python train.py --num_attention_heads=7 --num_key_value_heads=1 --init_std_up=0.0266 --max_grad_norm=1.0
Each number is 128 + 32 x the weight over its row's rms, rounded and kept within 0 to 255. Layers, rows and columns count from 0. The size above them is the row's rms in percent of the matrix's.

# layer 4 MLP gate, 2240x448, rms 0.0723, rows 972-1011, columns 280-335
size [100  93  98 107 104 104 107  97  99  91 111 104 103 103  96  85  99 106 103 100  98 104  92 101  96  98 107  98  95  93  98  96 106  98  98  96  88  92 106  97]
[[148 171 206 138  95 124 117 153 219  82 165 115 176 131 147 128  83 107  89  67 142  67 142 157 128  79 127 143  97 100 126 112 110 116 164 106 113 132 160 131 119 119 116 102 119 111 109 122  94 123 147 122 147 115 103 104]
 [139 199 122 144 144 142 106 144 130 158 132  99 152 154 138 191 155 137 165  85 164 124 132 137  73 108  56 169 159  68 177 134 145 102 154 176 163 101 128 103 151 105 104 113 125 102 109 116 143 166 168 112 112 172  79  99]
 [ 84 115 141 169  32 134 102 107  97 112  96 134  98 143 136  77 138 117 114 166 103  98 135 162 148 122 178 108 116 145 105 142 133 143 156 174 135  71 159 102 125 116 112 181 143 121  96 126  97 130 125 104 125  88 163 158]
 [ 98 109 117 167 136 109 126 133 140 122 128 112 143  77 163 119 134 110 116 196  50 123  97  93  95  93 148 108 121 129 150  96  58 166  95 148 146  84  64 120 155 154 169 116 116 141  90 164 148 152 144  69 221 124  58 174]
 [161 185 133 132 117 116 152 117 134 139 105 111 137  97  97 149 139 127 125 111  76 155 148  93 145 148 121  98 154  85 115 121 152 116 123  58 130 163 119 112 129 174  87 129 157  98  88 149 115 144 140 166 104 178 165 162]
 [162 105  92  79 110  64 130 135 144  92 139 144 145 167 115 140  86 123 141 159 178 184 181 127 109 137 156 168 123 127  89 151 146 133 129 114  64 130 145 148  51 156 100 132 107  80 122 171 115  85 168 148 167  85 124 164]
 [148 141  97 144 169 161 135 164 136 137 108 150 151  77  96 148 143 135  36 124 131 100 119 153 147 154  76 127  95 145 100 105 183 121 145 158 111 154 131  95 110 119 146 157 180  92  86 167 120 125 157 134 112 165 131 170]
 [141 109 148  90 130 115  98 122 149 165 132 101 131  98 124 144 168 149 201 164 126 142  95 155 136  93 132 137 136 112 147  97  54 139  94 138 103 131 108 155 175  87 107 167 135 136 152 112 119 130 141 103 153 135 167 135]
 [ 96 192 148 142 139 133 202 115 129 112 116 152  90 102 141 141 104 120 110 152  63 190  62 114 103 114  61 126  94 107 106 136 114 140 101 165  99  65 110 159  90 123 156 157 102 156 118 203 133 156 154 152 147 127 177 133]
 [123 117 168 142 118 122 100 113 156 134 170 103 141 157 165 120 120 110 150 140 101  77 123 129 197 159  98  90 159 161 105 128 179 100 143 126 137 156 113 153 196 160 143 109 176  89  87 148 212  92 127 135  85 181  79  78]
 [132 157 148 157 112 109 147 133 161  69 132 102 130  81  66  95 152 100 184  78 129 103 145 150 168 132 164 153  47 129 106 145 165 131 148  77  83 121  95  97 152  99 119 128 113  94 147 106 141 160 175  75 109 174 141 100]
 [ 92 113 145  61 118 109 104 158 107 153 130 164  98 109 121  91  62 123 117  85 153 113 206 184 120  85  92 113 129 155 111  87 150  99  82 137 131 118 127  90 130 115 139  82 143 102 182  90 115 215 135 125 140  94  63 162]
 [ 99 136 125 144 102 180 144 108 125  88 101 162  94 156 125 118 105 160 188 111 172 111 109 151 203 169  82 136 152 163 107 107  78  91  86 119 115  31 129 109 164 129 102 102  65  80 108 159 138 106 202 142 150 132 128 111]
 [ 95  74  86 148 159 119 137 112 162 148  84 137 134  86 176 102 120 147  78 153 130 127 100 129 133 142 141 154  96 174 128 175 133  95  71 151 161 146 164  91 123 145 125 101 108 152 123 136 100 131 112 170 136 107 104 152]
 [127 144 196 142 106 146 161 124 143 116 137 138 155 125 163  66 131 126 139 177 133 161 121 139 185  88  99 122 161  75 108 120 139 111 157 142  75 124 114 115 113 148  91 166 132 148 124  99 172  89 125 128 167 112 127 136]
 [161  75 112 130  75 184 152  92 122 124 145 221 106 130 188 156 121 114 143 167 147 152 165  57 127 159 128 113 154 138 144 171 130 158 174 170 124 111 120 150 175 177  99 195 128 124 145  96 113 120 175 164 125 139 148 191]
 [125 148 137 121 157  57 130 119 136 132 107  44 172 123 108 114 139 138  83 161 167  73 108  83 140 115 142 100 128 161 145 150  75 156 118  89 168 136 112 129 135 123 120 104 148  33 103 153 125 129  89 172 130 110 130 137]
 [137 199 109 103 154 126 152 120 168 127 106 109 156 103 115 137 113 130 144 116 110 148 139 164  96 129 154 145 177 141  44 121 108 122 122 160 139 184  99 125 148 206  62 109 124 130 121 153  82 141 145  84 129 114  65 180]
 [ 95 125  91 138  49 181 125  88 105 126  70  82 126 150 145 117 132 172 146 199 181 131 151 157 128 105 192 147 174 126 177 119 148 100 182  99 110 120 120  95  90 117 144 172 150  70 134 134 112 168 138 122 111 129 122 138]
 [124  86  72  92  82 160 113 113 118 102  96 154 218 159 172  91 143 123  94 145 104 178 180 119 134 124 126 150 111 143 121  71 154 128 176 101  83 120 129 119 144  97 205 165 139 135 107 122 167 204 125 123 120 137 136 104]
 [125 150 176 157 117 115  96 102 158 125  90 138 136 104 115 195 149 114 106 144 121 110  98 161 137  98 114 119 117 166 174 159 184  80 172 153 138 150 151 141 113 135  99 122  77 172 163 104 182 169  92 149 128 118 166 151]
 [135  74 164 148  85 162  95 169 131  90 131 113 120 163  98 182 161 101  89 153 167 143  92 181 175 113 154 119 136  99 168 163  78 140 136 100  88 111 121 116 138 129 119  60  77 152 116 171 105 142 184 161 141  95 208 104]
 [106 142 153 180  89 134  96 142 141  97 104 126  94 118 163 124 143 161 133 104 104 123 107 156  89 106 219  45 106 161  74 113 116 121 135  77 109  70  98  93 120 147 201 119 121  91 156 174  84 139 105 130 157 142 120 166]
 [175  79 104 125  93 116 153  80 188  94 109 134 120 119 118 144 124 123 114 111 135 120 152 101 147  99 120 130  92 133 132 164 148 123  82  89  65 163 115 158 143  82  59 105 161 138  94 111 123  75 106 115 137  94 107 140]
 [172 132 156 103 106 130 167 137  82 160 113 172 135 137 152 118 118 119  72 171 140 155 133  85 147 120 184 120 160 188 129 128 112  77 143 117 144 166 118 151 104 169 184 118 129 144 119 137 188 177 131 201 134  95 116  60]
 [185 175 147  91 153  85 108  92 126  64 116 149  61 160 164 131 137 151 108  93 133 155 164 150 151 152 149 151 119 123 136  97  95 114 111 133 114 135 139  62 136 193 129 149 168  73 105 122 124 117 136 104  95  77 141 122]
 [122 117 117 154 172 126 151  91 161  58  86  55 161  79 121  95 117 203 159 135  85 127 153  87  67 119 142 114 173 137  97 175 194  81 110 133 146  84 113  99 144 101 188  97 151 124 148 206 161 117 219 127  97 150 135 109]
 [118 201 185 145 136  88 157 104 178 169  46 180 135 114 134 116 137 101 121 155 163 163 140 121 115 118 135 147  90 112 124 125 143 147 138 107 178 143  99  91 157 113 143 156 156 110 116 178 140  90 110 121 100 106 142 102]
 [ 90 166 106  92  17  74 161 160 109 133 100 112 170 118  83 176 176 145 112 166 196 170 105 104 139 122 126  80 150 128 154 116 125 115 104  67 117 124 174 122 155 103  66 151  80 125 187 141 161  97 103  95 126 107 128  74]
 [154 135 151 229  48 150 124 126  91 189 101  87 176 122 135 105 110 120 157 158 136 113 136 104 101  96 112  45  98 124  57  89 193  93 181 157 161 161 173  97 138 146 131  88 154 113  41 125 126 139 145 121 162 195 168 117]
 [105 128 151 151 145 158 193  79 108 166  61 107 179 128 122 103  89 124 164  88 160  66 117 127 123 149 118  76 128 130 180 119  85  83 165 134  91  53  75 102 165 158 151 138  90  94 178 164  88 155 111 118 157 120 163 128]
 [114 118  97 161 127 127 118 148 185 197 149 134 122 125  69 171 107 137  99 155 116  41 112 103 176  94 117  73 138 130 219  99  71 105 139 133 103 126 128 173 101 158 115  97 160 178 130 127 136  88 151 127 130 121  77 147]
 [129 156 160 200  95  86  91 123  80 135 186 125 130 162 107 156 131 104 112 133 162  99 172 151 128 138  63 176 110 103  34 132 171 101 154 158 126 107  87 126 102 122  71 139 178 146 144 141 103 104 149 148  44 121 144  93]
 [150 126 129 178 142 102  85 129 125 116 125 114 148 116 108 125 105 141 116 123 157 111 102 126  91  98 137  96 120  94 137 117 166 133  96 141 110 177  94 148 127 187 108 128 133 123 126 142 143 165 100  92 139 143 127 108]
 [113 142 171 153  93 138 151 131 137 110  90 111  99 167 152 136 160 173 189 142 155 119 120 163 122 103 100 158 125  88 138 137  96 107 180 116  99 120 133 104 131 178 174 120 117  68  50 140 164 152  93 143 160 128 146 101]
 [129 200 114 145 151 141  90  86 107 121 168 146 130 149  81 126 133 109 109 153  98 131 126 149 138 139 104  78 196 103 143 106 155 169  89 118  99  84  92  87 123 112 139 112 209  98 100 139 129  85 158 154 125  59 137 122]
 [151 225 164 139 120 153 110 113  97 120 121 159  75  96 144 110 129 153 118 111  84  76 155  93 114  92 177 104 118 123 186 127 112 138  88 125 105  77 159 139  85  71  84 162 102 160 129  99 132 129 137 100 104 133 113 116]
 [142 164  79 132 101 175 161 129 165 107 154  92 150 132 149 157 153 181 126 120 128 112  64 123 115 149 147 133 105 137 208 149 141 140 181 118 117 142  98  86 127 125 106 151 135 119 111 134  93  81 140 144 116  82 112 172]
 [130  95 157  96 134 136 153 115 175 117 138 124 149 116 139 118 198 110 171 135 247 161 132 119  86  89 122  76 129 170 186  75 146 131 121 137 142  89  48 136 125  85 163 127 161 115  92 136 141 204  84  99 144  83 212  84]
 [ 91 126  53 178 192 125 105 111 120 101  83 156 191 141 141 155 112 149  92 106 126 152 155 152 167  97 124 137 115  83  97 149 115 119 121  69 159 114  98  96 167  66 151  73 125  87  91 165 120 170  84 117 144 143 193  84]]
# layer 4 MLP up, 2240x448, rms 0.072, rows 972-1011, columns 280-335
size [100  95  98 110 102 107 109  99  96  93 109 102 101 108 101  91 101 108 104 102  98 100  92 107  95 104 104  99  98 103 104  99 105  96 103  98  89  92 108 103]
[[103 161 120 102 100 214 142 143 124 171 143 125 129 113 168 126  95 122 152 138 128 144 104 146 110 120 160 168 166 100 145 113 184 102 137 143 120  91  90  71  98 127  74 103 146 125 116  91  82 120  95 102 106 108  98 162]
 [102 160 120 107 133  87 113  87  54 145 104 127 141 150  51 178 124 191 130 111 101  62 103 135  95  98  98 175 123 137 124  93 188 137 125  93 151  97 142  78  95 124 128 111 114 182 122 106  68 165 135 120  90 181  50 140]
 [127 130  87 150 127 125 136 102 118 122 108 186 173 109  88 114 102 136 151 148 139 143 140 159  96 129 170 111 188 151 111  73 137 161 145 115 108 160 116 111 130 120  74 120 170 184 131 156 107  63 154 139 178 104 153 124]
 [158 130  64 105 135 149 157  97 143 159 131 114  93 115 103 158 113 194 139  90 133  99 199 192 118 133 102 119 148  80 107 143  86 164 109  72 134 127 165  90  85 136 167 145 114 135  99  61 164 153 167 169 132 111 157 156]
 [156  39 135 196 117 173 130 111 155  79  82 104 127 162 133  88 106 144 121 112  60 104  95 125 104 154 108 120 130 100 161  97 140 108 122 101 128 181 196 149 123 155 154  91 174 156 109 147 135 144 106 135 106  75 222  96]
 [ 76 135  85 170 120  75 116 109 156 135  84 107 118 122 134 100 132 142 128 101  54  88 135 117 123 154  85 112 106 149 166 142 155 119  25 112 132 120 158 135 139 105 117 141  92  95  68 156 129 135  97 142 141  90 104 147]
 [131 140  97 127 110  52 178 118 128 164 195 133 138  86 133 118 140 194 114  87 107 106  85  77 104 149 135 181 132 131 115  91 184 124 106  97 103  86 116 193 118 148 149 130  66  67 118 129  84  76 113  87 156 126  90 176]
 [ 92 171 146  95  71 132  79 146 171 189 118  83 108 112  96 118 174 149 127 139  74 150 122 116  76 151 147 131 145 114 190 174 107 160 159  86 183 124 136 106 158 135  91 120 114 120  96 132 103 135 157 134 153  84 126  81]
 [174 159 187 152 170 156 126  97 161 116  74 111 164  97  94 179 113 116 146 159 123  99 150 143 199  70 149 165 119 138 170 139 105 189 120  98 119 100 112 123 112 127  93  85 150 133 115 125  81 168 131 169  90 100  98 149]
 [ 90 127 128 142 118 162 127 132  86 116 158 121 124 109 146 202 132  97  31 118 138  78 182 157 105 118  96 140 100 159 136 114  74 135  83 117 122 132 123 148  99  54  87  88  99 111 175 169 116 107 138 151 140 164 159 141]
 [144 137 149 121 150  72  93 102  88 133 129 127 178  76  99 179 170 119 110 131 145 107 130 166 135 152 141 145  88 130 123 111 138 165  76  88 100  96  98 136  80 102 116 180 169 129  99 129 129  61 106 109 151 153 142  79]
 [ 85 136  95 109 146 133 103 144 165 122 135 123 154 120 122  81 113 113  84 120 191 206 174 198  73  94 134 128 107 125  94 142 127 147 115 124 106 111 154 171 138 147 143 122 133 160 189 116 143 131 145 106  95 110 135  94]
 [161 122 172 153 190 142 126  89 118 122 114  96 131 120 101 110 117 236  76  82  86  77 136 108 108 162  95 177 127 177 153 165 118  96 119 188 123 107 116 133 156 171 106 140 110 120  98 160 196 148 112 107 148 102 134 157]
 [142 127 173 162  92 173 123 132 141 165 170 127 162  88 121 167 148  77 117 126 125 126 119  91 137 108 175 128  71 141 176 173  90  81 101 120 123 168 137 114  84  97 143 103 102 119 110 125 194 125 103 149 121 162  53 166]
 [119 109 175  61 146 146 136 123  91 146 114  89 153 166 143 140 127  74 149 191 135 192 134 144 160 126 144  51 123 196 102 123 102 116 149 119  71  75 132 106  91 104  83 158 163 124 122 151 111 123 151 138 129  86 127  95]
 [129 126  99 174 169 135 159  56  82 179 195  98 143 132 173 120 168 160  91 123 111 121  70 103  75 149 134 104 126 170 102 180 187 136 143 150 156  97  84 175 100 154 142 149 156 134 166 148 178 131  86 153  95  99 140  89]
 [122 127 165 114 125 131 131 158 103 143 140  65 100 113 101 132 133  64 117 121  53 109 104 101 125 108  64 138 179  86 202  92  95  41 116  71 121 121 137 136 107 116  84 125 117 193 180 156 111  60 151 123 143  86 113 125]
 [103 136 161 137  95  66 147 136 135 126 107 113 141  70 187  84 164 145 181  94 112 128 101  95 167 131 142  92 119 117 116 172 131 147 179 104 120 147  86 160 147 122 105 152 136 204 123 121 102 119 101 205 101 115 175 126]
 [ 69 126 173 165  91 154 133 153 113 120  94 107 145 140 142 100 129 105 131 112 194 162 177  96  98 181 141 102  88 156 129 128 105 179 146 155 154 138 123  80 102 101 183  95 149 134  79  98 105 143  83 164 150 124 103 135]
 [124 135  96 205  86 119 105 173 180 120 172 133  79 110  97 115  72 138  85 168 142 111  77  69  86 119  83 117 159  90 113 148  66  88 134  94 121 150  53 124 189 155 102  80  50 102  68 112  87  96 176 160 120 164 130 129]
 [142 163  93 128  89  93 134 138  98 140 127 122 102  65  85  90 137 158 139 166 106 159  92 152 123 100 153 109 123 133  76 166 151 179 115  72 119  83 105 122  33 162  72 139 114 181 177 150 132 138 169 144 134 132 137 120]
 [175 146 128 118 141 103 194 147 138 179 105  91 109 124 160 110  79 129 214 119 138 213  80 103 138 194 146 150 115 126 152 131 165  43 101 159 121 167  87 129 168 168 185 158  96 111 110 137 145  97 161 117 119 122 184 129]
 [ 91 107 109 165 125 131 125 121 119 123 132 129 140  95 117 137 119 122 110 173 158 109 162 124 166  75 154 132 166 146 145 161 238 183 114 172 137 186 158 107 167 133  90 134 133 167  96 139 136 116 153 128 157 122 167  97]
 [165 143 126 134 160  95 123 119  67  84 138 165 108 104 165 109 104 136  95  95 127 100 131 136 138 138 153 127  75 125  89 111 121 127 144 134 106 196  95 163 159 169 121 141 173 148  81 108  93 144 160 139 174 138 173 113]
 [159 119  92 121 112 162 139 132 103 153 159 152  84 158 171 107 152  96 120 120 116 123  82 167 192 147 100 115  97  69 137 155 113 110 108  79 106 115  95 114 118 163 128  96 113 140 154 159 116 149 107 126 141 170 166 103]
 [ 71 121 123  71 161 125  99 155 136  95 104  51 104 159 183  87 104 161 133  92 112 108  90 133 102 131 141  92 146 173 145 111 161 106  54 173 128 102  95 133 134 108 127 130 180 151  98 114  87  83 111 137 178 132 108 110]
 [123 132 114 147 101 123 106  74 176 122 146 123 147  77  64 128  69 160 126 160 148 126 148  89 151 142 100 192 176 110 150 194 159 144  97 163 102 144 120 136  58 125 111 182 123 136 101 108 169 114 115 150 140 113 114 154]
 [125 142 129 149 107 143 126 133  92 142 146 162 157 123 175 155 133 128 111 112 127 112  70 111 132 121  89 133 171 132 168  60 129 169  98 146  50 161 167 135 116 145 150 136 134 113 126 126 205  55 135  55 183 136  99 150]
 [108 100 133 106 152 124 157  53 137 167 171 124  97 141 164 117  80  62 136 126  79  99 168 149 106 128 108 155 117  59 145 166  76 130 125 178 142 118   0  80 127 128  99  93 120  94 134 219 117 143  95 166 100  91  98 151]
 [111  83 117 126 116 112 104 116 121 122 174 117 102 108 174 161 117 137  99 135 133 151 102  90 135 130 131 180 187  91 128 187 175  89 147 124 152 125 193 141 142  89 134 186 147 114 112 156 129 104 125 136 158 120 158 145]
 [110 168 142 137 164 163 161 122 181  97 155  99  92 116 157 119 132 114 150 150 125 181 147 131 137 137 128 117  68 166 116 142 104 150 121 150 113 130 153 118 130 104 198 195  96 148 178  88 146  87 177 122 110 102 149 126]
 [117 143 109 161 154  85 130  91 123 146  73 136 132  81 174 148 159 139 190 134 135 151 173  87 129 174 179 120 181 116 152 150 162 135 115 139  98  80 114 144 160 191 121 181 187 170 166  99  72 168 153 151 119 169 128 147]
 [123 129 148 134 127 118  92  94 134  83 162 158 137 152 133 146 152 152 163 137 159 144 118 149 178 135 167 148  86 118  65 166 142 113 159 181 119 132 174 121  77  86 112 142 192 142 138 130 148 135 173 152 126 133  95 147]
 [136  92 137  63 160 130 147 109 108 101 113 126 124 109 131  79 131 135 108 130 110 164 162 145 167 173 176 128 167  84 169 158  80 123 120 170 140 108 117 122 169 138 121 134 101  42 138 152 171 149 111 163 172  94 109 120]
 [ 82 115 145 144 160 124 129 135 145 115  86  68 119 135 152 136 138 149  70 157  39 106  91 158 133  99  99 102 145 111 101  84 124 125 156  62  97 146 125 140  80 127 125 117 122  81 148 139 132 162 133 163  82 173 169 121]
 [134  73 109 132 128 112 126 137 115  79 119 140 133 103 157  90 168 174 142 107 156 114 146 130 145 135 132  79 123 118 168 114 214 159 138 136 185 140 134 122 102 107 145 185 120 178  99 150 105 100  82 144 135 127 159 186]
 [144  88  92 143 128 175 143  57 176 106 156 192 125 153 130 142  81 135  97 140 107  91 109  88  94 115 113 192 130 148 125 108  94 160 162 133 160 168 167  83 110 111 129  92 160 222 118 137 152 103 102 157 142 100 117  77]
 [123 103 153 133  76  48 120 121 167  60 111 164 125 150 102 126 186 107 151 151 177 147 132 125  97 150 128 172 145 125 101 135 107 160 162 108 174 146 100 140 115 148  45 101 115 137 139 140 101  91 129 105  90 117 128 102]
 [141 120  65 109 145 131 130 124  56 126 116 168 156 110 176  81 172  75 161 171 129 111  92 141  94 135  87 164 147 177 148 118 190  73 188 129 120 118 151 134  98 116 166 155 179 133 163  90 127 119 116 132 111  99 133  96]
 [ 74  96  56 104  88 101  73  53  79 141 109 144 111  86 143 130 128 145  96 108 109 125  98 151  95 125 114 152 102 166 143  87 111  80 100 159 114 163 160 151 125  93 109 156  95 105 113 124 135 110  74 101 132  74 166 191]]
# layer 4 MLP down (transposed), 2240x448, rms 0.201, rows 972-1011, columns 280-335
size [ 97 100 101 111  99 105 107  96  93  92 109  99 107 105 103  99  95 107 104 106 101 108  93 105  91 101 105 100  94  96 104  99 107  98  97  94  90  96 110 101]
[[ 91 151 106 109  95 152 116  52  99 137 184 110 129 114 154 114 115 166 138 125  85 162 111 141 105 134 107  70 173 118 107 110 158 104 157 127  83 145 111 149 181 132  74 165 120  81 134 148 130 123  88 133 163 197  99  94]
 [100 111 103 137 155 193 153  99 151 155 114 146  90 149  67 130 139 139 138 193 159 155 111 161  88 166 177  96 114  72 150 117 157 134 161  59 107 132 117  54 117 109 120 153  87 183 149 116 123 129  90 117 100 142 131  78]
 [ 84 146  51 157 104 137 124  64  92 146 166 141  73 156 120 121 107 119 113 194 106 145 140  96  92 164 129 118 192  80 122 172 132 108  79 121 114 175 105 158 132 161 174 167 115 138 158 113 110 102 137  93 113 159  77 107]
 [140  89  75  99 114 143 116 134 109 136 156 171 150 114 144 153  92 145 140 137  97 121 151 147 109 108  96 132 110 115 210 105 151  70 124 142 107 136 158  87 110 152 175 117  75 124  82  62 217 113  78 129 136 158  97 108]
 [ 77 153 107 134 151 153 152 138 132  81 109 120 132 163  72  88 201 201 119 165 121 114 149  67 180 137 154 154 172  76 100 137  49  93 109 151 155 105 129 110 104 137 116 151 135 169 155 124 119 139  83 164 154 195 139 100]
 [106 149 115 117 114 109 138 138  80 120 108 140 120 118 143 178 137 143 123 101  71  89 110 182 148 131 115 164 144 133 186 116  59 150 124 100 152 124 120 164 144  94 149 184 110 145 123 124 142 167 147  96  64  87 128 113]
 [104 118 107 138 132 133 160 125 129 134 113  64  68 137 126  99 150 160  95 150 137  93 114 145 103 143 124 118 119 139 207 157 173 125  73 135  75  78  75 131 134 148 199  88 122 100 151 127 149 136 125 169  81 128 150 109]
 [ 75 134  90 125 141 103 107 149 140 143 104 127 122 101 156 140 109 133 164 134 122 106 140 102  82 143 164  51 137 138 117 151 182 178 134 117 163 157 166 120  83  87  72 141  98 135 132 134 117 133 143 105 135 165  75  97]
 [ 80 132  83 138 101 124 151 107 108 143 148 127 124 117 121 140  64  74  97 173 117 130 151 121 163 129 144  78 122  51 117 108  92 100 126 145 135 114 197 133 164 145 163 168  85 169 123 138 140 124 124 168 151 176 194 199]
 [117 110  95 168 163 115 128 103 121 120  95 143 148 143 138  49 126 136 148 159 119 128 121 108 113 114 184 109 145 105 154 128  34 124 144 136 110 109 114  92  60 147 120 114 131 141 125 140 139 188 154  85 129  89 111  68]
 [136  59 124 121 125 133 110 131 142 136 106  94 154 141 153 186 147 126 130 114 136 171 130  90 138 133  94 141 162  99 186 126 124 114  85  85  91 104 181 128 124 130 110 129 121 146 161  95 106 111 136 165 129 141 164  97]
 [161 105 138 211 148  87 198  62 168  77 128  96 133 119 149 114 144 152 158 120 154 160 135 126 166 118  96  73 177 137 146 123 128 161  72 134  87 132 112 124 145 129 115 174 116  96 150 123 112 110  68  64 139 113 159 142]
 [142 138  92 142 204  97 141 188 130 117 102 116 128  75 140  76 123 113 128 141 176  88 148  48 140 169  94 170 144 134 121 109 168 164 122 113 121 130 164 171 128 131 166  76 107 160 118 158 151 137 123 131 140 176 104  91]
 [146 134 106 131 117 156 170 141 118 197 165 172 174 173 143 163  91 125 115 121 152 172 180 149 114 136 105 142  96 136 142 123 113 140 175 135 154 141  92 118  63 114  88 117 112 161 121 183 125 127 162 143 109 126 149 105]
 [128 148 129 156 175 190 167 129 105 137 115 127  93  70 103 158  82 106 168  63 132 162 148 124 109 132 134  98  77 152  93 167 140 194  97  88 170 106  81 131 105  74 144 151 159 116 174 156 130 148 117 151 132 151 182 156]
 [126  50  81 121  80 137 196 125 130 107 166 128 130 144 193 146 129 154  71  94 152 184 157 107 179 159 194  95  78 101 122  64 101 119 128 174 101 182 141 140  83  96 141  92  98 121 185 119 118 167  94 144 106 124 127 137]
 [195  97 117 114 112 111 153 146 158 124  76  99 121 165 100 124 155 151 123 127 135 155 109 127 133 114 106 157 186 105 180 114 167 124 120 172 108 147  65 154 115 199  69 148 129 136 144 132 182 182 175  65 138  84 145 142]
 [100 194  78  98 170  97 156 132 132 152 107 120 123  74 165 131 137 131 151  92 135 114  72 125 139 130 132 149 137  85 149 171 122 126 109 134 102 145 117 149  90  96 123 164 110 186 155 129 134 117  74 117 132 102 135 133]
 [169 136 199  94 150 114 130 112 142 153 106 119  91 146 130 120 127 124 114 150 142 138 147  97 153 145  95 174 103  62 146 152  70 158 156 138 121 186 136 180 115 112 125 182  84  82  72  91 118 152 121 102 118 115 159 103]
 [115 155  92 147 125 140 195 142 156  73 198 190 121  72 132 113 124 109  86 153 141 144 143 111 152 153 143  91 127 138  99  84 126 165  79 175  80 103 131 121  45 114  76  91  96 111 151 162  75 152 114 130 137 143 155 168]
 [123 104 121  76 130 160 127 167 165 121 172  77 158 167 177 155 144 156  78 152 205 127 140 108 176 108 157  93 157  97 160 104 188 136 102 185 151 110 165 109 114 108  82 134 131 120 142 118 106 108  83 159  84 111 139 147]
 [113  92 104 148  90 164 123 159 104 119 141  99 142 141 138 116  66 108 136 113 127 120  87 124 149 126 158 160  88 127 187 135 187 123  92 117 152  83 151 142 102 126 165 125 102 125  79  58 163   0  82 151 161 112 133 122]
 [144 104 103 136 103 133 192  60  81  39 149 134 147 143 134  82 155 151  96 152 137 161 120  93 125 181 166 100 131 123 121 149 110 137 113  28 183 126  85 103 148 118 184 133 105 132 110 186 151 119 132 166 139 111 187  97]
 [ 52  93 115  85 176 153 108 138 105 139 127  96  95  93 162 146 163 119 145 156  82  98 140  84 168 143 163 135  92 181 123 101 125 182 175 135 125 151 136 116  65 131 122 119 156 115 136 125 127 181 174 138 131  75 230 114]
 [155  98 121 141 116 127 164 115 114 154 139 133 105 135 156 119 114 184 157 100  55 108 111 138 118 144 168 135  75 207 132 142 218 115 182 157 126  93 104 113 107 117 120 126 132 140 106 129 136 101  64 124 203 150 108 126]
 [119 103 164 162 100 114 130 186 117 104 182 143 148 100  77 113 134  97 162 116  78 122 168  77 152 176 150 183 138 120 136 153 179  58 146 128 176 105 158 167 110  79 206 192 143  97 123 106 167 179 136 148 158  84  93 105]
 [118 117 154  96 117 161  92  80 141 120 186  92 157 170 173  73 103  94  94 169 129 158 160 117  72 128 167 212 174  83  90 194 123  96 152  37 116 174 164  84 110  83  81 135 110 160 109 122 156 109 132 163 124  86 110 231]
 [ 59 162 108  76  95 136 158  72 117 181 124 159 130 140 117 101  99 152 121 150 188 161 143 187 126 124 179 117 191 106 154 139 164  89 113 135 145 135 142 132 141  92 120 172 138 130 145  52 118 174 154 174  28 171 140 210]
 [ 62 124 101 133 110  69 176 127 117  94 112 113 132 162 107 116 115 106 135 154  98 137 117 182 113  68 124 140 113 112 151 102 174 136  80 129 160 117 161 159 124 118  82 147  70  77 112 114 110 118 138 112 142 114 127 119]
 [160  96 161  91  74 112 131 170 174 140 125 117 122 110 171 130 120 124  62 137 171 184 133 140 186  89 159 161 144  73  99 142 149 111  93 170 188 154 163 130 120 159 172  77 135 137 158 149  96 102 133 154 136 119 143 112]
 [ 81 147 158 139 130 194 160 145  85  88 117 136 139 187 150  64 158 130 114 110 142 180 128 105 135 137 130 128 106 123 140 188 119 159 165  96 113 220  79 135 182 104 100  67 115 133 181 140  52  88 196 126 125 121 165 112]
 [147  59  68 103  75 184  71 146 189  93 122 101 140 108 127 139 116 108 104 150 145 107 162 116 104 149  90 121 103 133 122 144  77 111 142 130  96  95 109 118  88 127 118 169 121 158 129  90 134  92 103 114 137 119 142  91]
 [168 135 156 109 165  78 153 158  57 132 103 120 134 105 101  73  63 111 152  70 151  96 229 109 107 155 111 121 105 122  82 120 113 126 128 110 123  94 145 136 147  84 115 146 128 156 173 171 125  80  93  73  73 119 153  70]
 [136 139 113 106  94 165 120  95 179 150  72 102 159 101 113 147 118 137  87  64 152 155 172 116 142 128 157 121 155 119 149 153 135  95  32  80  94  50 136 115 118 198  51  89 177  91 187 142 114 100 114 136 114 111 208  99]
 [148 160 186 160  75 169 144 130 114 106 133 118  99 136 194  89 126 127 144 131 142 112 125  94 190 113  63 156 152 146 146 183 168 130 138 130 103 180 111 125  84  80 142 149 142 208  71 100 109   1  86 103 171 124 166  79]
 [146 125 136 133 119 101 157 104 167 147 113 155  92 195 118 152 177 157 161  60 138  67 104 145 132 163  65 152 136 118 145  92 116 114 128 145 177 155  94 111 104 112 168 133 130 186 173 110 127 131  89 209 147  80 211 128]
 [119 165  80 140 139 158 130 159 124 118  84 133 209  90 113 137 133 146 172 164 175 115 161 183 164 153 140  89 144  98  83 139 146  91 115  96 153  51 117 120 146 150 156 123 137  91 130  70 158 161 148 127 141 116 156  86]
 [113 107 148 162 112 133 149  67  99 154 111 137 161  98 159 136 129  84 108 113 113  87  74 171 104  36  69 125 106 143 101 139 106 166 175  91 130 130 131  97  84 142 162 122 146 183 118 138 156 102 151 143 110 164 140 149]
 [126 148  77 170 103 107 140 129 120 165 106 145 112  47 156 104 126 155 146 134 137 173 133 143 127 110 109 162  74 127 133 117 102 136 164 148 142 129 140  99 150 124 141 146 178 142 111 155 128  81 112 139 165 137  85 116]
 [141 108 134  89 138 149 125 126 105 168 109 134  83 117 123 110 125 101  57 184  67 105 156 131 134 142 142  86 166 199  74 139 132 157 143 143 113 108 104 132 155 157 132 193 110 110 152 161 122 132 164 146 184 120  75 158]]